{
  "n_layer": 10,
  "d_model": 128,
  "n_head": 2,
  "n_kv_head": 2,
  "head_dim": 64,
  "d_mlp": 512,
  "vocab_size": 2088,
  "activation": "tanh_gelu",
  "norm": "layernorm",
  "norm_place": "pre",
  "norm_eps": 1e-05,
  "positions": "rope",
  "rope_base": 16200.0,
  "rope_fraction": 0.5,
  "qk_norm": false,
  "attn_scale": 0.125,
  "bias": "none",
  "tie_embeddings": true,
  "parallel_block": true,
  "init": "uniform",
  "init_std_qkv": 0.0513,
  "init_std_o": 0.0513,
  "init_std_up": 0.0513,
  "init_std_down": 0.0,
  "optimizer": "cautious_adamw",
  "lr": 0.00177,
  "beta1": 0.9,
  "beta2": 0.95,
  "weight_decay": 0.059,
  "lr_head": 0.00979,
  "grad_clip": 1.0,
  "warmup_steps": 588,
  "schedule": "wsd",
  "decay_fraction": 0.712,
  "decay_shape": "sqrt",
  "final_lr_fraction": 0.05,
  "batch_tokens": 16384,
  "seq_len": 1024,
  "doc_mask": false,
  "train_tokens": 156700000,
  "steps": 9565,
  "dataset": "wikipedia_en"
}
Each number is 128 + 24 x the weight over its row's rms, rounded and kept within 0 to 255. Layers, rows and columns count from 0. Numbers have three digits each. The size before them is the row's rms in percent of the matrix's.

# up: layer 3 MLP up, 512x128, rms 0.115, rows 386-438, columns 0-127
# down: layer 3 MLP down (transposed), 512x128, rms 0.0968, rows 386-437, columns 0-127
up386 094:140155056156118138130133131146149134127134161192117133138118111095162136107106121096127115100174148142155101154131143112119177112161122099141114123070121117088132091126109149104146119127142170151118131109146129101090147160147130137138136131079131119106170110178092144171141143101091123101135134135108145110135142117108129093134132122150105113120124130106172096155097109150135126191131
down386 100:117109164125138142122159123146124083129155124129142122091152119142136130136134159154144134090130129106110114110085132135142124089092108133140125147105155166110114163073185100116126123100127143092144101169096139123127091075104097132100140171101176133192140148098130091108119129121114135130113122134142143136142123112178134155133143143124141074183149138137135154115106132087092139118155
up387 104:125148104086130159103133155156133131139131187142139118154132093097089136112093121146172166122109119118117152097106156127095144133114108156101162140190127145109107150158073157132151170147140145132155140090134136132087152144111122181164129123093062137141108120104156125138141135112143122102112123121104132159151139104136133138113144095113120106153149133143146092145093075111151131114117
down387 104:122135085139139076148165121114136104118137097145106078123118183129117127145131136138135114134108100126099095108148162168141142129110142134129105197104070169115105120145089127121125138094151088117156157119135104137087110143140164127141116107126149160145150147146131138153087105101122127144110095151155133108161143092078181111120123179163124115138097127132137128140140115130127111155091
up388 098:124171135122104115099108093124113116102119125119063175128160129160118178138129140094146169172138121132140108113092123109120132124155090142148092104121105136098110116112140143176127147127126166114145120074118154169136161144106128149095134131148106122104133156099105081117156137160147113111144097124071141152121113122121088108150134127142136123120144146127174180146112086153140167132109
down388 099:091108170097141132130113136160108185134142117126169156099155148094155176081123147110192144111086130117153075101150133101106121111124147136124160115106107136114139112122148143119136078092116137121114148123164112098089149143152143189115125131133115127155098121142129130111113142128156116074158084107134117141166120129108160176136148124147130145121145154113106116105147114142089122128124
up389 097:108121132124124157132144131149114102125100110090090100138082145132150106155118143146100124114161103122145094138146093105082137096165127129133119105109181121138147082148170154134180180159149104168112119105124085088137157119137138131129112111127160140105116128128113114136144123102126161148118147152179102118099109167135150199125103125101129091126112136175119101163126136123134122160133
down389 100:153110071128145096101144115138135159158123149102182163102111146123129125099108101116147103079124137142151144111080154161117098126134157121135141157135113162141124128116087145113088121106138144131127162152128142173112110116101119122162173124083152165117125133137112111096109135151110088148160118129115144161109120146104150142129161145167125190144118093121091114111140161124139133065120
up390 105:138141128109129121197143076087134142064124176118159143159172122142112166161123159143135139143142133122122106098082111077126103162126102140162125154142138116156120151100118134149139113130121127118161134137089113096112137095178080154133159119142102132127140117099118124144143155103102125126147156137119135129108118145104112115123130101125137094122089086118129113157092092166152145151168
down390 111:108142105113108155108161131097093139151175107111099126159124181148143160168128167122150123114126104156135171118087125133137129106107119132097118102148125153127100106136111113128130124096121115167144130119079133171145124129150098149114093139128146120130079150128152127117151174141096097133131120112106123122111165158152119125126150137119155139107140096110141197138116130092105144055076
up391 100:098135135115094111124137128112143146141158155117147090130090141122103116148108091123131137121125122105109130176110145106078145115127170091135176133123133157118121130075153137183139123094115107125114134146143106096169121129146108142149146118156109156130150166124113139112179103097128108129147157159089131152142159181119104084140146148115126162129171075153081127128124130100129145183133
down391 100:147075169096098145113119119130148138113135130096136128138114139153114138097121103110152139105133143116151108101088124144142140127132131111118103147138147120133109124164108136130176134086112142123180131089138094109157131120161126101143159168103103154164119123101129132187099158177148165076178091112106146105125129145078105128087125098132133153107132100087164151147163139133150142122140
up392 110:134137092084133121161089107146122142115162084083131114146133103109138115133113143116147143105165142153146096139113149124139097138103121134140155094097156119130118132166126128184140094170157178151138109109183139143103115142140157079143151123127119093157123090163165164144114137059132104134146103118152095130125105122135090129142113144120157140163102108164115128115095138122137136153159
down392 117:119128138159141113136156142099135122133103131145114143142147103096108177138115160105177134147144135116093143111118124133136115118142092161114091120153124093180139165161161125087099182110173086127139158170128149190117129138124107129151139126137108111103131161104103097095117178163116090082124114121090123146106125103134097109105126160127134136107136086094144133115145120151163116103128
up393 120:133164115128101130114128117114137097107161122143129091180129109126110132144087090155119124127073114118116122119107090101147153109135107136130120144140111156119130122123118147158151138114054125119144129134129127117123175162141137115130106094146095131103129123155150145113152146149154107125159120170169109157115133107190144175115176159119104093118159108117145115131086147146199125136173
down393 114:115150096161126108145127119163159156096141153112122111161114125104083127049134150142123106129177116134115157116140186151114118159165145130138117140163140114131089137070135109129133125157161138107103156138104158134141122118110137103129107081146129109159105117107112148105130081134138118173136098150141160101144088137083157131121148137152108120113116120105106116124099193144115144143145
up394 095:108148139169097111154153161132113128111179149126147102133116125108119163133154171117132140095089103155157156150082137101146123142151110147094159126124125105133119132080111148122112118046138139115085135079110128125101155122165119119123125136136145155104165167158095133103150112128085129117098143125092095149151131121116115082124166147109103167141134150124096124111139096150126122166128
down394 099:163125148124115173136122138144148126111120134188110089118155126160132133104155128138097089146156162114130128125093109129136177119095143147109098141164124133129139113164132105163094132111154101121150120149094098144130131115118146112144090154121081132167138131122198107055130177093152116122126146158138155120081142130154098153153103117094137099122125127103148135123129142116129088096117
up395 092:100166111159110109151156079142103131130162152147133117127096139131173109138155103145141152137151136125174100154120137086135104102110127149080101166105127103091098116132094141149156107138142135139078137099139110117135115142125132085121098122158138133135156087142118173125149128104103073134105172137119122154120151171088097124130126085127153119132176103142079130128131149134146148096149
down395 103:158110130108121119112107141107106105147082107142141128145135128164118146163107181124119159108146134131144142103080106140122154154147154161115107113170129160149145104176122145150106113097115150138171101141126139156117119106104113082148146161091129155110142140103126107096117136138148133102114117140131160084152148138162120108127148153091151151092087109117183158097107102104160070098134
up396 112:123139164103077150108136112114134113100103118171151108161140120069125121126131152123103152130098168112144137140131113134168147138128119128135164131155129100126099132153127160119080124124110158088123131131145108103099142160153142148136170127135148105118170134161093180134146158139170103119129117160106095168139104094086126109092192143073116133134109108104122154110110093107124109120135
down396 116:169113094109136111109137154126109150189151102110124109140167148129116103109104112088144153124163119120101114136186138158117110106140126126104114153100147115164168126110095094129135163110171127128138125047125168133116136136128119126154133109103159120080138155111101143116121111172143131138136085162131102185126142119101120135101157119167118125104146111147109077141162153134125117132126
up397 115:151137092135131114121138134087114152123174193166149170117124094125088135114099132077144141101104109089138142175100125107112150143133143122139173135129159141078125141146134142144160170139180107147132179147144098098132138129140116124165107132114105122140095146098156136129130159114119102099123116115138095115146133114130105152109188139150132144136106097103150107111099089104112120095150
down397 110:139098102112113159081136166137146161120123124115135124074159121129105121155103142129155106117130128130149151129115088149134095112085146184119163142117128128125146107090127065139152112129128109093112121117136154122138146146135139171141100090148193133101139112131073169121143122085155106097147150168146111129134127149130159114124196143163124130144133144127123161128106144121099105108089
up398 105:168108105180125081134123144087140130108147182119139100159141132160119109093121113121129163137124110140159149119113121074099129120098137084113154132083152171096115105152150160133135093120134128164143160095141128125095176155110138106138129146111101121159122153131178152162144147132117137114076159115111154159110148126161119094094137114125118090113183142124131118101131112111120108115117
down398 094:064165144122070132168093156114129148136142118081123107106144103143104138117141141142121144160143106110160089125118131109130093151119112121131110122145119114103162151100099098106094178123167148144123130135124127118113153129140138105164126116147116090124111135162164124110148081125158168128115145110193131108153092113106135170134091125137145157141095119090131165141156135110177120112153
up399 099:134148115139119088122114177125106148120168135137108185133111108073150084097109093160130125158108110165111127144144160128174122104114171089101133108140142099162146143073107135146103123132113128140171126143127103139103106116103085140155135141156124156121153140129153153119131126119150154110150128099102142120111153142125154096083106179111084119135140118179125115120145079127128146144158
down399 089:124140115114124133112087106114156089128121133115130085113149141146170152168150147122121140137158126109123089121147083141102118082147121117130108097121110109152160140158133093140135111138121128091144121123143151101108148156162150145161148150101139054154103140143128091146121131114142146180107147150105112155123133133100088141183104136163150160095107085103145134147096161087125174116122
up400 099:116126092157116117132174086155149110109106116113091146126119122211118161156130141129098128147119151103129161110135142104140157092137148121118174132139150110122127147173135143111163140155121133162148114122145103119131161138144140105125146103179126133092162088087086139178137116092138132091121160123117120154139132108123131101132114127138132113142166088126108165138094131106141149081075
down400 108:107105139119132118143112149145083160137157112158154140179136166099112136135081094160141115133152126166149146131084152136129113162100090115113110120109104097106107135143139119139099125126091135111101084187089145114103107139143133140139127131121176139116147156118094136134091187184123103161136154130136124105105149159135130125108154134129112131099134110076177146130113146147105086129136
up401 109:122148093118123161118134202137155154113130123121149198169121142133099135095173097102159181150109118122124096089080137141122142089171109169102092132101106147143129116138104130125104160139144154142116154140121081103114140098146129115094112161106108122137129108145110144130119120096106157117172142141114086146119109156122146137134143161106144129158155147129136118152162120160154124121108
down401 105:118107167112136124140139092138077126114135095150110111106084123117141132146121160143156112116112161161176164081129129098132205120129118076156168115094164141119122134160132164156099120126146138147126151109153175114146131110100115090108135107150119149131104135137102114106125095102112125126125157161111105078122157145150112112127105133146135166138109128082158164119153096162122127140112
up402 094:138139096147121167173116145149137131133144131096130129132100092141077125143106171150129138108148112087133084115137133123164151129140171133113165128086140068154137159136119112113181099135084106128124115102154103108083111146134117160109140131134106127145177155190119110128133138121128085118183097141095149123124145155157112121131109112144157089110126152119124132137151116153110133179119
down402 081:110115131137154147137115123135121127118117153110133148134118136153114090102137132130103139116139117157106145135227163135120129132134121138142139181102121152142126125112160017104158103146118143158106149110151165134133136152118139114115120127108175123128125161154125131114128110113110175159124115105109139110142138141095119111139096113141107126074103149117113125125136164151100120158063
up403 104:119178073113130125103116149162100155160097077133122135179128131120173105150055112094114106144161127143136112176093151134105093115103115134159131130111123173112117125089119142131129136148091127149137107124106087112113174131122134167148141091116148123123177125116130132134134137157127083123101143115170114107139088130149159130105126130142110104111145125128140101092114143132141138119181
down403 107:121081103106119107125115143151139134169151135140131147149098110106097138127150129130151139127147134111061101119206190169152099112126114112126137095163099144151112129139136145115183106111158150155142150114133162136098127122140132133107150144162121119096101119111133150093139091110115113090174122130105086124137134121134169118133138113142114171111183098120082098127143138107113137146132
up404 087:166131095115119132087113121142076136098164145170084111170122093133131178106128102121151090155118130109126110189108155073115106109140132170142121131133157085128099123090118142167136130139126137167131109122119114169153113079157167116089151082112149175077157114123097144122119121117115131088111127142132143123144110102141140142157142120125144133128151113148112122096119155134136132125150
down404 093:107133141086108169119147099162119142152122119150148096135123145114087183122167119129100125097157145172181126099117128120136151139150129133143135108162144110119134116121109191108154119117112156114152108150146122135131124117131123106144140116167105092145110127128153163184103113151181092093123116089120087085108141137087139145110130104132120134159134092090091112166162116159130105138122
up405 076:132140153182081123104172085070133133107155133153108107121129120132154085146143108089131104098115100099181111133136157074088092186158114157132132139114139113116124115086138120132129147148115105117128125106125109129175108148149112152147160100140121155133140146154125120094131108121144143110126129159115163113126124136075114098138121162129126145109186122132084123125081128103127149120112
down405 080:073111123081068139138147130133128153142141158115126132071143114146102136107129140139158164114107139116142114095156151114160151126097125169148160114176106090137139155094145126153151135072111167084118104153122110137064123119128123119135100159160128119137136143100142130164112143145144101092137125144101136142131124127118143103162122076127101131174128105111124124134149158125131089172144
up406 103:141139170122100149080173118106123101144102148115102131112108094110100157112147096109081122126113121153146139135109101121094098101141123124167141138118141128072121105129143147103162188132140092135099105104128145091093184132132129138151117102102150118134109149100130125181123175154110126130123173161158137137113131110113140102155156121097133160163091124129143138100142106125142160167155
down406 096:126096085161136130175116177120089129147133157131110086124099115118147142139135130124124114170117116115127117140093138159139137120131103138121088129158110129146149152111124111115113073107123098149170157113136109182168166187082140117120167151129134144115120127139092140085166056132150088127158110144117138128146154117106113147099126128123125143159143103141127142145084155152113111109103
up407 097:142130121126114124131138168096162112114137158140098166099137152134136124107165131128159125116132131074164141099128131107125181119116182139160118115166142104106109120107099132130149141108109080157167175141114156075094110143173095104110128123095116115115135146109128161125134117127088131102112134123102157125093110088167110103189096106118125119145142113144148151099119133124168168108115
down407 092:137117114084141101108156098143126136139140125126135123124110118122163124141112145130118110162098139158127157116116125160106093149103106110146129140128088124165086112130132148147128144104102091131100097154179102193167128128159149128116143099166149143119103126141100119082075177159157075064143161159117120119110114136138117108115166115146135155114092138109121093153154146147108137133153
up408 084:127162110117112096175060090129117128132136155145158138167157146150129099130134166101099111153123101128122097163120113112109123125162111096150142125142155152104096109142129122105165146155136123122086176118133103065129131166119166118111117087138137125113171120150090142132165139139124129127088099112118113127103137094098140157137129101137179116111134132153138089126102121121129139185168
down408 087:129082117149137120105121097100104134139116151117134097094122103153139077137155160156137154078150140109093132075179152157130121150171136136114100168115099161102121113154130134113114107078127114135147115163119136133139123117138137112136108106097185176141131116139125125131116109144155180181143147111143105088155133129146140132137108134146146119130098141118158151104112153132054115119106
up409 100:159123113130131143144122120123112111131105099138090144086094128137130145088132137122125131112127115118123085197135110131151139159145155151133130128091120133127110121110134148147184117151097168169142130131073131158150094142181099134100169118150114139111108122098121141148141140091118098123107108160084153144141143121153114143125132173138096146154176147191121097134123094175138144089135
down409 098:122161132144163110128122133102137136099150151109184116170138138081153109177159134105140127101147101163113171115134118162127164125171113089148111183156173144105130155142129146148092133108150131096103137174142103142101139107078139098092126135109115105138123126121160123109114149150126093148103146117137133147134130154153116118112092127111108106054120136144114104083107132116140102124115
up410 079:148168137157142064139141157100127171159094083122146136123111163134067135123065153089109124111112108113145146129128144113113094092087175117125153098094133117107164108081131138100124118118147128173138133100086122139163148139128110188103156149137134103131140162102162153092140142121105106139127106171140129134110134137146130159101133120119141148143153108132123124118109145104122129149134
down410 084:111088092152062137117134117136136122132151163171117106090147085130138132126150148114148169113129123135124100103132107138114159103161103124157110145156144122180099148116112180163135166117099132107121130145118145152096107119093122087136108122127119160128120127126090149209104083127167124117147126138136121089161130163143120103122124156114140134147092118107118144162114133130135090129177
up411 090:163100133118123128165091118105102106096130102154115142125133150108145135108147107135149166115157130144119104127095112139094118097101117085148150130109183114143144119180094122149117107146138097128113143124143102142118133136125114093169149092118167128115113109097164128146146096095047108124102149159147069167153119118161149104118093149149148133136125133165102135158147112143104137148161
down411 096:115142148117117133120140113127139133122130149119118118158120118105112144136098130125126146115142105146150113140059169150105143129163135068113150108141132158134132133098140140068133136117165167100113127101083172111139104146117097138130102165137076127124092123118103169107136157126191149121121134126091142112137139168117100122142164160143103118155140095100117159103158179169182126124118
up412 096:082062131104135131090119179141159146152084121123090095138113136099115106176114109106081138144114133148137109112118094109118155130100157105112157102133118141124124090124118136139162136136127125093129106072121130096084134186150130144131104156123122115153152128137105103143130167109090131122099144160130167163141155143154128117137141131124132124130100131192133098122126140095111147180134
down412 092:118098137100126176129122140113137149115137154148135146159126158159157114108195150131146128123127149076160153128137125132100132162177159155163097152089133129093125147128134130113175093106139113132110143159115093102134091105101166155110114126130099157129126122107121094124143097138120130167146108122096089092157112113106149094133085109124118123131155100063131164139146130097126093150138
up413 101:155140147125113132165160108085149152119100146142130106097098114087131123130144126132127129159118104063148118134110120105133123173113081089113140109094138162075136151094118135140134113115128183158141132126136103129138156155106111113145107129137090123150134134124155156146099150147110152149129144190139184116119130109101079112113170149077159117151097131127153118141089098119138107118155
down413 104:130142180138148141165121098117103116144127112164106123062145130111159159108109152153108114079127138109179134120074131141141093149127103147134123105124120132125142112100164138124105138132110138139134113139155124116145102152154115166126115134137151136111130115139112112115150099125125102111138160166163124117089120155116151105128157095170100115090215147099107134147131144139070128074129
up414 094:097148116085150123091103150149120108099144149122118158128126156141121124186174106160091144098158110067142175146124123119120160071144153121091144098123129097097168109147100119135099164122140126120143136141143112101096074167133128110145106150109145141164152153125167121115144114130102124113176105087124097142136129161143116149140141093168100131120146120152148112147124132129129110121098
down414 096:145115091153142134155182134156159121132151146100171148115117138130173170060098133083098144107090133117107116111138090131065105139111136115132145121130143115131096149132148128107140083125109105143088120124143148118093165135124114121114146139145188128097134080118105129147123135143124105149128135145129177127152134108154135100169072156149122120121140154135108116102139095129153115127171
up415 112:147137108141119125158101137166173108159110175147162132178160108093107101153069139139102122135079090132143098108106089129114137111130096169102137110104130121100092116107128129166129166112109102139143088121145134119140098112095129145105153176103110110095151142107144169149112158123139135125128146142137150108082158169128128107119174147128160133138123089129124172125098113127127141147135
down415 113:136150106118121173146126119106125110149197104131136170160097127093114138067120116155113114142107135143159133160165078102107100173159117125114167135122120164124150132120168143110091120145110120174101155135135133094113124183116117091131147128109131141155086100139126101156111139163142174110125149101080137128109114130119117116095118166128117106126113126116149149172129119119113093119155
up416 101:085111113137114134132157113143113135089136082114090127173100122149094179107122098104118109133136122154164122118131097129126088095114117144168124125130124132170115111128102127150106129138106079120139138147121112159074147141147121130087151111151161099138138129184118108153149138102088094124183166153120117138139125138124164106122112118127164129128109128190150105111082131169131125168146
down416 097:150132123116099099160137137130115110114133120108133088091144136109130137085183182142152123127140163115114151109102141113114133124173163109122149103138125127118128151083111099141097124107119165122098121120102100148170118125125149111170107122117122171147169143101128120153119129161145125168106133102146107123124118163097097171124142100126124119146119095160104136112169180170111121082062
up417 099:083158105141120156104148134119110177126126120104140136116135121137140106152145145111148113146116152097151146139120110116108123152135117110111114112112119104156079061097135129142147132148114136121107119087093131109104152152134128082131127099160131062170173161110115139136131146142117103132147183121115122131145113126094091144142144052120156100156148125119139156072092145110172116140132
down417 094:109127152113141140164129148096124101170123099136156137162125104138116141092159137099132127138135146140131091133102125134097152079132149114132132134117109135183116102120142135111111074107138158126166117133127079092107151167147181087098143131128110132189142124127129151140071141117119137150111173133137140112116176085147128120120097132137114165094160127105112168073122096109144127104127
up418 112:134134110162123084147161110136123154130128118113159142112113082108161110147157137104105110092119092134125118125140121097158118135129099126145139097111132109149116102130120155090123098120092179128127128153122121140151075155174073126132165117156105114171141157126149109125139151122118100130119111133186109131106116147070158159134118161146117116156150123143087126100124121058135168096158
down418 106:073119109102132148151126137165114133118129117154129112090110148123124139118115098163149132117101111092125078156117172104094135144147130122094132113126120160143130135204160145122103156132156142134118204136117142156148120086112090119096120146120106125112090133131134115122145137122126173125144083137083146119160115111189146136144128090143155100093146130119118128169115155175132110137126
up419 087:141174134135134109146102117127070119154145095175093149123116091112133137106123086085112139109134159112132113113125153122072149090147169157126125120113186110078149116136132140122117111137133149164129128147103109105106101133125108133111130146078101166082122115133116147124173124111131149097155131156089137140126128129141164141156144132153097117132171140196134135114146121114118153169158
down419 091:111081069152120117102124100084145161174074132112145157156119126090157117138134133159136135106130143132180124108113122132136126106128086126140146148147115107127101111134168145132125123101126103104088143123151183151112175129132109120145120149193115111145162113096158115138097157159122143127147112126149153122094116133115059139119104095083122132127111125128109112155126134142174127157133
up420 100:104156131135135132096173126140158132115144125154095109132151078131108182127128132101114138155121161154135103112138087130092167108122149108100147108137127129167162102144148165148081155122111150138148078131157100109100124179136150142107116143168085135105157117174106083146111098153174127101114151156098118122119118117113104094090149112152140122157100112136116125108090164137130145130128
down420 098:154099181097109141162132166103111133124143142139164130112132181150119120103127123086089119133148132147166133116077149162103154099100126179153150136108103120132113137134100103123104135146172145130131126122133138114122142088116163151105126142141131103164154164113109161142119096069128105115140112114072114134148129143165162116109137135116156124095169112116099097140150110104101173118093
up421 115:133181072090128132131137101133116108125115176155129102117135108143121136114118112118170149121143125099148147150131138144169114067134100152148145124108123095120164140088124115097134106160122099134131150125101087105142118145116143181126145108141084135112121110152169113137154140178144076129132160148121086120093098112151161132133137118143110091148141104125150136177172116147160128102166
down421 111:119140117134144137146115162122155137113122147152131097124121173114104152152130139098131100095111145129126144109132180156079072144090133161142130145151092102136126172165145094101131100148108075161093174175154115151093101091079126108137104102131095132127132090132124102114094149154136143142158196111128118125124096128135157131151108152130104126115150122124112130143144123153119163117116
up422 088:129114104112137104113127143128122128110116150180153120148178089145102094124104167101105125102106150149159155145106121135082141096157097086155133125159122141115118085151100138118106160071128074144133129111150148106094134129105121163140127113107115136153152125136157151151137133114133133119124139115101168128119157095095128110150220154124101140119162094152131150127156100140160127139116
down422 089:108162150076103124121152117143119101143143090127138101104145176107099123173147115177157126150154099152106087171157108114107096125129110130101121165138124112106104126101158125172077143082157127145119119088086164118138142116146126107153127122130133117147146120095133120138120086154103188127114117104121154112148133117146169157111114117173138126156084116131124154176114151144139129123127
up423 087:122120137107145088141148121131120088122143157175159124134157071161179100135140136133154117144154179146120135174119106100149123168133136159118155118138113128131122113169113119159114133140138131119155088139153081114072129149149137098121112143156109142129135150168116064149130151094122121120137118116146151196110154106114147106082149133115134099139113118127134127158133094162094091114130
down423 096:136122120099105124161085154104120169127167109100123102100106148151142135134112133139125150125169139148188102107096120122099118108158095107127093116137121135118108178139159129140152115138126125151131154118106093133092127121087158116206128157144107123159143156142155141119125120148149169105086123151110094099165170126135125092130090122152110158143130095115128160121139110083153115140168
up424 102:155162107126127117178121075125171094141142154101115122136140123135127111116076082099124137141116152136111150127132155089110186076139139114097112115133133124138111099143131124141142125125115125166138155146118100128079142143135138097127148125119100094114113100141156118143164176094088097137144131138146132105150110144105132168085167118118121076104163119139106138172167130184149118136126
down424 096:152135160163168148113144130106117126125096116144096132081093107101132131150105142117101125132139132081105176180186150104092102144145138128125102090113144113137133132130180111121141118129187137117130136120101130164136192125139111124158154103106124078121160155106103179100123136150145126105138095134121149132123184139133138126082082129108120128142128112145121089129138117125136157110114
up425 088:104106094141109157138095141133125088113139134081105111144115110160126177113104100111097179108112122158097069137129173123124147102131138133122172141092144113146090139124096136171116109097128133129120132145127132117126157139145073112109151064107161153140118120179144146136127178124148120144168110144131110103099116141103147124102172116149127094127149097161135118117113130114145136132176
down425 087:123147142119126113126125124104162120147175107154141112138132123147143151177161112157088104141141104066112103164147120125108106119114137142134121185121107155128162114111120119083101097159147121106141138133121161170150129114076125106148142099118118117134133120140172128127116108105147144174113110042115137174156143136118172122099075109139120116155120121133131124120153117132082134167112
up426 104:134099109166102159166129125114120123147141101133108133124159136135134152161124088128097154167126182107141103096112140130142115176147141164129161141151114149151095109114159161139097115172127144144125070136141100134148079137145127140136120136166103105095129098121161131119170119106077085102136136142125122143109107157179144121080118139134106103145086106156116123150106139170134164135114
down426 100:103133144087124144124113085143116167151136137125113152155116137104154103127115102117132118080144124126121110124108120136147136151129090057177124135098099137143133145117151154120183110102148126115152143143102150144172155152098101106088146099114132140132137176165102139116141108135167120125091095131097125091130190122119131086128133172095126145107168139120138140098149124182109110124154
up427 109:144089122158092128126143087139112113081105138131129115142140114087138100109119134148153136097134083097127131126104098114165114130111152142151106133149132125143096134102098139117091109164115129122158122140153151125142155146141140119062128152104095133135161141162095121131110103132123103071125118148155141161112142151133076114198150143075145127119174093139158124140126154136137163154174
down427 107:163103108102131110118143084119113106134163180122129106141084138116115111151150142128199115128115119133136130135118169127134129130098147124147134120107087150105158109109079119103137129090157145108142106122093135156130069155164142161118146113131108173137138132102077125127141125166135081090124104151142116141123139100167138119123113143158158144131098142095121181172138150088141097125145
up428 105:175128130173132132144109156109102143095160099092148162147143115179170143177147117117110154075129157108149159116088124127140100105119135155115156100084177115128105174133130143111099101108078135128074142123148112154092116149159082113120126099127107149130152112094081118146132146103124112115133157146136112127135121130148150143138112143124147129138130132133114172119064135132136113135122
down428 105:136125155137125125120158133121150122128103110120112119163140192110156116099109113073107135133129104161113130081118083118106114192155119154100112113154151133127101113159108127155094137180109149099160101121135135135129122086101097108158168139102168129101143107086148135149128093109117173156146094105115161144111132118111146141119116116143137180107141125125158100138133142100175127128168
up429 115:125103114154113160137153152125132134112155171142125161142137136137155107127145131104190163137142078084143096104099124099124121084127123113130109116135158109109096112174167153117101087106099121156149118110147126108144179107155101133101151138099104100106115126131116158149140140137110126127101131147161151112126148095106135147175165080078128085134105143144142084147164104140116147142144
down429 112:098114140125121152131127149120049138104107145087147142092179133162128160125101126122125123086116117146130129146102146107119129118092127159129154106121135184117140102155119145145141126159171159136126117171124126150149086148123131151143147117107135138157105125173117118112108122154087093138164146144095154105124136110117151165119139094108122102114164137093109120130123117161043089116135
up430 102:159154124158103144142143086153099071123151161126132145125183147110112137143101152161162143089134065073115142129115120138137122119127127153110142123133140094136120144142126124145120096084113103116128149120164117137148155136110131150101167119142097120131174093103151172149115132145130094137114102106139107130141108109139178090062151100152135111139123092132131111124124103153147165145171
down430 103:109138133135092107123129136143162142159099092092186146158131115133157113136131095133145111148107147141106098100146122141152133121120119111107123129132133151144113105102087179149091092112144172157124097144135112137116137133161107098141131167087116114110084107088134135143144116159090085168126112091120119138138127168100119192186141153135174141141117127137112156125105127131100168100137
up431 088:135145110121110078155135129123133184156126108064175145156121146115137074155130092167131152089152112093141122119105102115106138148120152102130109129130128140112122139118133147178155140135153104108153121114078129068118156116140131098147128128179115164111149122148134134109091098092154112117137142119120114138143133106112129115102151167153106127148172116141104131114099125194143088137131
down431 092:132118115076158140108139129140113057142116135123141103132090124156093126180176148106100116159112176147140155108131093159145116147116129121156161137099074125135120118137123102088107137134089156094171136142164137156125102143126128124131182135142166117120153124118153103116108137174143091124144123123125124067104173113151140140126136143111146115109106119129154124139152138121085117089109
up432 083:099151138139103116122145114099117170119145136144113167133163118128140132077103181117119141114103124131142171121090120093124130130124109148120130129161112107128104124113091134144150146070163120092103158135165131115090111144097147105131107160097118163122106129075088129133173099175147149130119116163131117174123112082132121121130161130182077156160135132107103090113152138132122113144143
down432 082:151096096098151098128137143132136124137079133159137096138156153153106147182143101181075133143140127146136126140078102166137127134103144158122108141142169129136132127116104106159086112125126104129119100135094094123173129110165145137106154137137153120126184137149139109069136089144120148128094185114125122134119151132154140125101108142119140121133125163150101107120110110097129147080078
up433 104:098183110130124143114145144149129152132125114188168126123107127118103134122129108093127142098134112076141105157139069123181152137174129152098138101156146115116145124149095130143116131118151154133111142111126110104138123152117108108161096110109108148124170170160107125121156131135119146117119165134107130116098062171106127134133126103123123121151166074132116192107152107119126099092113
down433 100:134131128130113113132109112103151162142156122117152154107131126099144115085156151096161120146137116122131112124096106183116118148147139137148159134155156107081103132097145135084112143145111103113118125139176127164107145147110159114103094132112147167087143131120141090158089129157102202159142129094076124091131124156125109140141154103114105138106103139129146099169082109168144149152121
up434 076:075124122132132115137144127114120111139087107146130146145152108156123138174128123138108101084152087142123150146119137122166108139097129126140140096134177098106192100139133132137141123149152148149173133108092086111095151127122155187124072099127135140162127092116118115134133129098086095148111139172141109138144145130102194117105166122141148120122082136135096122127088119105135103132122
down434 085:134121153112101185115119136133150135143110136132101138186116119160123131138123129139148157121100138078175112107094156149103073164164106119126141064085100128118122152136160175144112123080122153076123124148132110141124101108154119094135140124147107137120094109106130144154133164152106092164117114109144129140114174120117127116116177145094105150125122106092149137136164122160134128138155
up435 105:107086104119109115130107141104078100121091138144114169147160139154123114123087142172093161141126118116146160106084104105171164108139150107188135140110123119163151135104142149160143118172122113155153133124108128133099113125180119136137147121174118089157138140112126113121144120146129060121167137143111150158098124141124144097146139161138110136125156110116167084102164131098134143108133
down435 107:120103127133144172130095158116111137111124157114132101108115111062168115187104138091100117143140115159129109112149175127104116128150132125139146117201104136135158143101094115112112149122134143137126161140122153106122130153133080133129122164078097094141142110093116113086123141164157170141097138152126118091143165142150105146120152115128132141110126119117168097173134130147162083129111
up436 123:126122111131109185134148127164132145145099124120126180125127109124092130132134125072132192124144161166113099171105090101084130136124145125124140085104141107119156166172148135079123119146111156156120136138125132084145086117127106083115144117138093156124173147111154164174126127159109117132132087124137110161128124136146126103075157135119115121159112165149139131116108111117138115107106
down436 115:114154125138137102187097149106175132085112149128137131088140150101101148085131125109144099140156128104133171121145129092109113125099124111150145123135099132139129165141157124118133130090081141125142097154110126138178137143145122098160109108159152158120080129145100128100102175124121173163067142129129131107163075116142101110157152134131113134129105126165137132084135152114085129113141
up437 101:131097111137132184173136083173134134123078132139109133124122114112110146110099122101132161070127157126099169150104109137128122106133136111108170093134153140147126184122113124128091137102135144139117105148121151151132142156150081112145126131097112168159179090103124163167127109099099112129105154140139110138095126162133076152141138096134106129119160106152166095142136115138157133134096
down437 100:110099113113084118123125183117147151125137085092189145119113121133126130136138168164121096147147080154108143092182149153087127087098156143131080144112071127135142104124141111145138119114115123120120131102128103109131119122106137119153113136143156085116126100091188116095122131178146091176151126133136117133134141132130142138129146159131152147124083134141142177103136144139156114121151
up438 104:094124119131105107129131068122118152158107141094145167131106133134130094175118149118117137111104101095146158135142091098082121168150133124154097122145164098142161119101142120090099134131155141154168088118087107112126143163133139147123117153146132135124167106106152141128142143139179077099150155163144161110118123116101154110106142156149099071124107096154140136137100138162144122103150